python train.py --hidden_size=96 --hidden_act="swiglu" --norm_place="pre" --rope_fraction=0.5 --init_std_up=0.0714 --learning_rate=0.00617 --beta2=0.95 --schedule="wsd" --train_tokens=147900000
Each number is 128 + 32 x the weight over its row's rms, rounded and kept within 0 to 255. Layers, rows and columns count from 0. Numbers have three digits each. The size before them is the row's rms in percent of the matrix's.

# layer 5 MLP up, 256x96, rms 0.152, rows 187-209, columns 0-95
102:123131141156147059166118130129087117128093094159137111140089151101116192106102094161113097119092068125102182081141168110175152052109133159099077149106098133090115137219098112108121077166104068072175119122143082137112126121180161129080121154101134093100126141140130146073160171096136139135
098:101210144213101111130079108070083146100118155163143159110145153157100114138165073132110129146113160146101130126120084107112142136154089200109149177156084111090141182118135100108158112129214083129117161129045088135106130144106140124198107115100147172150096134095110149119142101133090141108
092:077099093136143179136115151149125180109123133117108052109158055148121102116156107099084118083086148119121186173115110147108140111144146112118102089062160157109118168137089127043147169138126148115111059122153134180140088145135087083121147142119162107133104156174106158145153116074148079202
090:152054142159100134114138103086149114101091121072098122113156108136114081093102110134093104136179110149123087089147111150181147129113107164168075100080151098114079145132181053084119136092147101160072138184141163140143171128134153084079178129155114132127153082108149073104119101131131069064
101:080122162125167142119137088100156125118087141141162138123121131110136097130133113101162103109154089125104170163126093100113153117125173121203184130103096118115058181169145174117130120164084104107174052141119085126182081092125110147181149161114110078194154128113191180130081149184165129146
070:182198131127118163165103148145097227084115138108177135132182083136112136141091133068123114136084112155082092114107167101148078114135074105113111142128150149067101125166111121174087164106100134130114091116154115139112118118125127045157160134046171183125119123163134145091107116134146081136
100:093184120079146134098165118129154135124164082155167103098108126071076172142107085151095122157091135189083130095139150109142165107116197140113057120181085188131161183137129171187142145161125144090115116126147149148140114206104158144095143189173115078164084130095128132126137107117106138122
105:096139195075090201148092104121163115110141093150102126068134088182142183142099101103156087120103156167105089112120082084126134095135108191157136099120170119140136137134170106123069135119118091153095136139130193109161133094145180084155155055095119075159092139129162150100126088127083159136
111:174144145134157126166109123105147175117126108167101151175100145116086167126143103177130173069122136130095148174184113104169098093054104168053118223138146096087094183129136185084124083111097125137114096057112121160117133141135097146093130117097111130133110105163089178120124110117122180127
104:070090110126104044101156083066137127101129141121116110131139077139088094159104073078124123107148132180163092122115142102113186164125108157094150140170147163087146177160141121150149199072128167089079129099140155129109106130128083146098134142183066116079141091100131156179092151101098111105
108:145122117096096093130097156108175143123154091141113075151100135130172150099065169184115106179120143159104108159136109102144158120169100078141066136073136038099175087103149084168112117113150160140076143098154165109112069118086124114144131109104107183126218101113125140145089139136088115160
105:115104125102087176120120075180160116141119173172075134119087141109133080105133131133113162146136087131159065161161138092066132048091108152141071078102143107074183148069141116117097146184146152134110105175128091175112144133128169153153068135138152057079134132142178142140103139116123141150
100:116048172175128155129140129010118136135173107147103107126136099134138162135090116089107109210167144114189143142101138171132120171171177122138137137118078135165127134142116165181124114121118058097135132145077125158163181093113146066128139124109125109092156135111127122101055129166109097131
090:171167097111118141184190177101104115084081116158165197056136121097101030212129110112141160139059086096091083142097098095134167085103138112162096113140124114160164117138111123138134152103119129099173120106162106095146128159132130116125103140107126112128099189138185130144106158141148107151
109:160121107067130125143118104096129154152121127074100081127095153131110165134080157150131118082113075128182163116159139158158157184137082138054101174074173121086131116161109076160103148116146122147111108164184145094135144138151147181056120102085126117140080130130171154182149155059076126104
108:137150111214143119132107139064106126106117106157103164103107141206165153141080087118164135103072123127108097095153063155156156148123156114114130128155156154180115082065128113116101111090179169078147119103106125082190126141157145067149066170138113114124153078159104144124146098137182165109
105:120027098155111167143113181088150129160141067120127114127070113203110111145092141117113105133071118109139072145096144099169126069104127129118101161147182048086165142146163103094130171156091135140106129105108137127127120134160133098136089143113091113093129155171145134128058070141081165153
108:151127167117107055133121161142183129123159152176138113112155133111143127183139125180128189132114116102102114191067117117124144117135112133125058123154065203101147119142093128182163151093152094088121138092140063028153150135062128133141089156154151152131163141088142132110139122173171129139
087:145175128114094158157164103094108099144089213084205171092157135083039172112157075093092148157122058114135121102116094118174152140148109087149184148144105108135082145118175168138097090169127156100128151138098082133114143115100095150095164119119105143152147147111152139165176125090146134109
101:113138117136103172150144150143203131152120181129106141153065189124113170146121166110128101091151148087126171134109100122118154068133085146095130130119087162167147073067170048148127193168114124115123117120131094138138075128149166104116187097192140074157187109115116144142090120177116162108
099:125141105115117145071148134113148134181189175130063144111091143066177114141163162116115065122129128159126107108100135109144137141123106143127116158168140177120082178130093139165141158090106105148102120096143125066136150176166123062096100140141115112142104051167169066166169095167137089201
091:151075143097129098103122218102057110143110193072162105131168172097162171120165100122110153153102163118171156159154136161174071131155163142137149064123127129200134101082138146115107092089162119143165127125113105156091115133096124068103116171149080122100079114149115095142154169098121100147
111:165201109160121131129142148148213104128122161115097153147145113138156125152112122165185115151167111101120095168122091089175111120033120152163163140168130158118145028104140124137130160161153078105118129109159158112144052091148143141126125101175116059108131093140089112103136105128176153172
# layer 5 MLP down (transposed), 256x96, rms 0.148, rows 187-209, columns 0-95
105:105177152058083166153150132127160119120141182087094105122172000106165134107134205155142130106107098098153184137097179126096091141163114118101107136125145136114134129103150153108140188121106085163115145151069131119115154098102133124156144154111108177117155116144097078150141121159091169078
102:117094149053092156103104098126156089173123128146187109133117062094132115085111096124108139096124041159185111133144121146158124116117163172156107093133149154175069100140165111142151151118085105187154090152126108076144102089104127151175125166134129081080181106108123116102168087164132077081
091:210131124105076092144139133155145136141105135079158105153141168122126055173067082120136150130124134092163108115127149098183155125085122152136132128120148127088085110133172134091092135157152138135128131115054153123145196122035176133147100065129109094120157136075119164095103110129062183110
091:108122146126134097137094158139131135133171175194138094141132152137125134105148158126128125103071129103194145160192106153138138148090035055124123151171185074112180093133062137104148182139108105151148090132158146150131145161158119103194093084121171127098094156163149150171130148088096094151
105:123134188124102177102125141044101122096152150058136118133148171166154170155103132128155111153168131166083111137180086153173150124148121129147129110127107156173096154118162123060101066090157092170163151130114096130070092120147111073142150143173067182127159156132131187154126094129162096164
089:078093126154159075117148110084101119075110103091150118114151120122122152045121100140173139150121134124161124162069111196094148133082091118116124139174167125184199139120122101125170137119112148059065124123171106132126098121102137059073115139155105137102084124128095142142170210148122142169
101:090079117114105037130123185146166071084163108193108116219122104200108148101150118109134094127098146153117143121166090118134121120157125172137120092115151138094187180132085092141161154178126098145130137079097175128134143158132085145140134122116069164154131143119148138090079086077111109139
103:129103074111138130115117077082114123132087115101192091121123209096117082117114169138155138096092142156131151109122126103118166104126099161136157132227113134138128136116117159151122096167191114143158073154107136142150137131107190085129199134171157109177139134153144090069110220139121086133
108:096101104225151136158152075077059101173160139153099155150084135095143144151138081127102163100160143136148122167092109097131156122095092131127126099173129106197186080125151110095105137111137142137145059126137137164153136138112147104142221134117184123148151127200095101157106094111106136104
110:161170165150102082173165196143171126136105130127111157151137108162123117137135139105202152123161127128069068096046112107162168160090099141135174153141142114081139145136115141155163169115140095128079102070116166122139138115132144092136147155081116093133145105081093133078086052111162116059
112:132134143140134114142149163085135101148128104126063070156105157088167203103121078117111152091063149104095088144135156134165136136123145124107130135166134035160141142135138157123146082144128090121095081202164077161121141197093134119120189144088164096156108124123135161062132131078180113123
106:153102094153133119096136116121149105170130096070085123107095155136144107037163120114110103138106093113087129121185125113144132092118101150149111135132134114078138095086203139155150051180069107089101115145121148149158143087161163172152125100202149097084178128206123156110110073137115123154
105:155162125082183166053177136155161090069137115122132174149116188163129147157119081111083141084088115125122112131179151169090094093118087180113156154146144197078115172115086136118126139122160179080087148132095184085101176166130126152080116183151132125097102155120117105120161127127154123135
091:192118178141167150112116112147120079074198193112064088131117087130113138114145111140112129139166115110080153146138138139164104115136155143108133100163102141139111147133098152090145096072121041194116086142119144085132095162108065085086094106105101164104140068127127136112078163167115071102
106:103130138152118142114114103180063138153142135176151159062146110134115149168135127124148116123073146110110079155091105189151133140112097150117102161161099125096117110159118093117084123138083118086111143095141158123090182096162120169136072086153132133100154127157034063160194200120075165153
097:157093107094098152087079090177134121115129127122125076107090115130133157081115104154200128174055121136085128113217096182139128141102161112096111162147144151054084148128132145106107083130138136139125116126160088107139124162126073152166132120106058135148121107167142116056099187067132113147
103:132175098141094154187124082128164089186174107161115103148091061136150125156152104191118138114129137190138129149113101162092127113110147134158100170108097098159087095165146130125113128115119134106117115149114163217120168116061103166089119127158135099173219131150124213136109144102143156159
106:113154130083143109183085083107108157083152152203146144144100163110133120126173061155152127116091152069145165173126093116115097176141136065176105130116138114136119174194063091118157117087139083124121191120186100136151134119116181099110123117088142094135175107145126153161115170119171175147
091:093130137112091111134125152178115144122173084139120084140107139128137125068122133167177108077144143121078045155106120083172110139118186174104124179191134187131116161114139130151193150142159187169194113076147139146129115071132147124191127197125126116131126106131097109076142153175121147142
098:124152136064133099126173078153155110174104155106115202098110095158083051124145127098081087149141089106160178142142159165180158162145114128163146102164151162101093092152091188141102123143083130095099164101113151163142123083109133123126105128165186175123141161134090132159194130153096067132
103:160118168162153149191144116144128124092093102146098135152143102167194059183135086130146137191151153156181100135115147132113101153175093046135107109123122119122132078091105129145107191076149172141141137101076145159108123146098163141118111072055123101138149154081104130061152086130118100150
094:151136146109124169157172098147158154162187083107052088166190140122110097150148148136151108181067088156103131147123121165081187126075137109084168127129099119086103133148159050143158127079131092095097151089153144127169087125171121114153168114103110153161117126135114130099123052079146166138
111:115123073197100088098043136170095105078140169149119122119073111151120105133116193127117121122096113110108084137102099116160118080104172192103137068108086143098136109099182116079103107128060140167124105111081138107157158130105135103116119105142114175200148129062161107123148158150164127150
# layer 5 MLP gate, 256x96, rms 0.149, rows 188-209, columns 0-95
097:188169053141175170144128161157133133156089134148078135133152132147133095144081116115140133135134088078182162101117099170113141124102171124138176076078160139091123147137141222164145148170118155120131100188158079086175166093074159167080193139126127129090128122130101088122102125126144135153
099:080147129117134076056118109157160114129169143153120176216173118109127085087113143121135073108164137140136136159117109120147120070094125197156099126167130129118085113131145159139116093137160176127121155095085158135144137180069129192192147129119092116095162140053126091109127123187099166163
097:145119147116163140101075076076170071114104103118082124091146110174103126082100137163122165090130112094144162142107102070122124103069087126145142134137155061139156085113127118138125176111094166174083111081147125114211128219128154131086128140116145131053129142090141101188142097132134143143
105:079137120092093118115091151163164128085147186157147173175129123120149129127160107122110129138162105158086098118151163130143082082145144152169145119131187125122103116182156201125046089132162169153122131087080114115130116073111132129161048136149139120164069111078160127101073185155126121181
086:164163139177176138156127152117147088175093154156127150159131117110141127215152149098114149105137132113139122148138166107142152123123158153169141178075082119110044198137110099123068191136107122130115126154086163096131175112173142178160165132096207108163112095097185083133111092096128123126
106:123155135177147103050126105129156087154171105161096098137101115135172103120141119159162149123157141201074127137217125091115180115095113100105131093142157102150176166099214184120151154136140160150110146133165128127071170115148102142152077140106122137119089108145133050097120078091160137126
108:115148188134073127176091136154144110079201157172096090099097103135131137129157134141153193149135158195120130128102150156102154164170081148146063167107160166150116125136145087152090129114205084144149121121149126115150094149133187142146168162151099173083189097097130154104169142126076138104
104:076170113100093134165120102144134104131168113178142167173145140139103061190113078135133109150144127150179130198099144177107093113135125102106089138168186105199149121142146130113146135168156145163119148168117125096122163211124087097128099081149099116103111122144181102134178094117134070061
087:083116048123129162163082092088060090112152136186069090158150103141123105133150095089128119091137093145157140101163151158145121146049152097123137189167108108085133138136134164193134124158115174113113136136158094131186094184190124117150080108149108157102063085116154143121118110108104127119
106:136144134103082130098116157166175116131092057102126126123126157095166115103134166099118141127162121101068159130121126047096133115133058127136120107058152104155129112096146146167130071114109162128128203079169113139134082143128091067105153152087033160127135117108140091096121118161074141174
101:100136109125182160132070171128125100122159126122130108144126098211125111101163108114085143087123093159164132087163162134133159145138157136084114145140151135124133173199147115118133038077187117093130122066145196111140086122128131110191087136114062121109142194125093186092146124109104104146
101:124092107079167101116168172126114156101135177189117147084114133154177056044113128179170152146141134108145160130127110138122091120124130151117181108104121139124041076146081153114137101108124135158115173076183131169115160083101098114126113127173098153157079102164148142101073125117128174179
102:133104135156149154105217157143149142154194114113117152137166166183097138144132114113175090082143135111120177127165123133138067137150134099137094111137149125114058120164116121156078085124141166127118059100139143121119125125112152156107063175188143080169184104157135144162188106074162164074
100:134146190135172092127083084171101137105159151108148176207151168080084098110132103131093136140154160070126105130150136180078094091095157088180131132126146169105130104102133121088102164163150177128082172119133145168155071120105071154121105103112156206157154073111146082134149119129144129106
103:126156182131155153111170090120140157137109158091080140168147179103150081121079125094088076123092004110088160155121130159155124138109112116105081164172057110153100100111105098119097116128094163134106126151160139159100112158159145132139096152135054118093110133092153065109106123146109084095
106:070181082129134089164081141080142115118140149119124068108095036123086074179147105088087170149180132126111166119155125082129183097108105177087129140148182138097099083112160107192125088168092133131141124092126148135105126143146154137177131174176130123140102103130133127109122118136044127136
112:149093136101124140102090133149168132133111153163120141063119140212150156073065157172104098159124118116133193106077208104181132136177102132183149164118075171130109146098113130105059102170154115156124139116166132154095120115090096146197087144154119131135127121112151153083113115058124131122
098:148117154132134093119097083089161145171147140173099122132128148184094096101143123138143130092127135147146191137159195182089088091117139095093111133089157156138106115113092196139126183142131142159155144086112183151104221112182140104150106110121208151079133184196101146137130121112160114150
106:104090144156119082097137190188133120134174136126150145099137135138137139100135152139124212115133117132110094105079098178148152194124102144171070138073151044059161115149162086150120104109089135171105111095158082151081116101193102104143126155115109122129160144178100123147170148092105167093
102:123108142167093136167122149180117212126111150081077137104136142133135106098145110140089157153177156111110172123088123097156084113170108130140123083128205151137169141149159127123152164139131149106082183121108150129082163140145135039169113220161167119086126109111154165069138160131108082105
095:152110182169088156082183147088127166155119090131089156144207120121113094176145174092186137135149119121099109103123174111079162086131101142154092109157140186071139203148185110150147137149120201123126153131147126173191142126137067080124129127146115150184135125160105154127149091153140112136
113:063125108150135133105106098166086110121157119104106172157187082109132080177175086065118126141105094147158168078144131125140117132142172104119168129166129160106112101137124165187212134113110153156137166119103152151143117136207079161097095135198065117140124110078114157095100127121158124074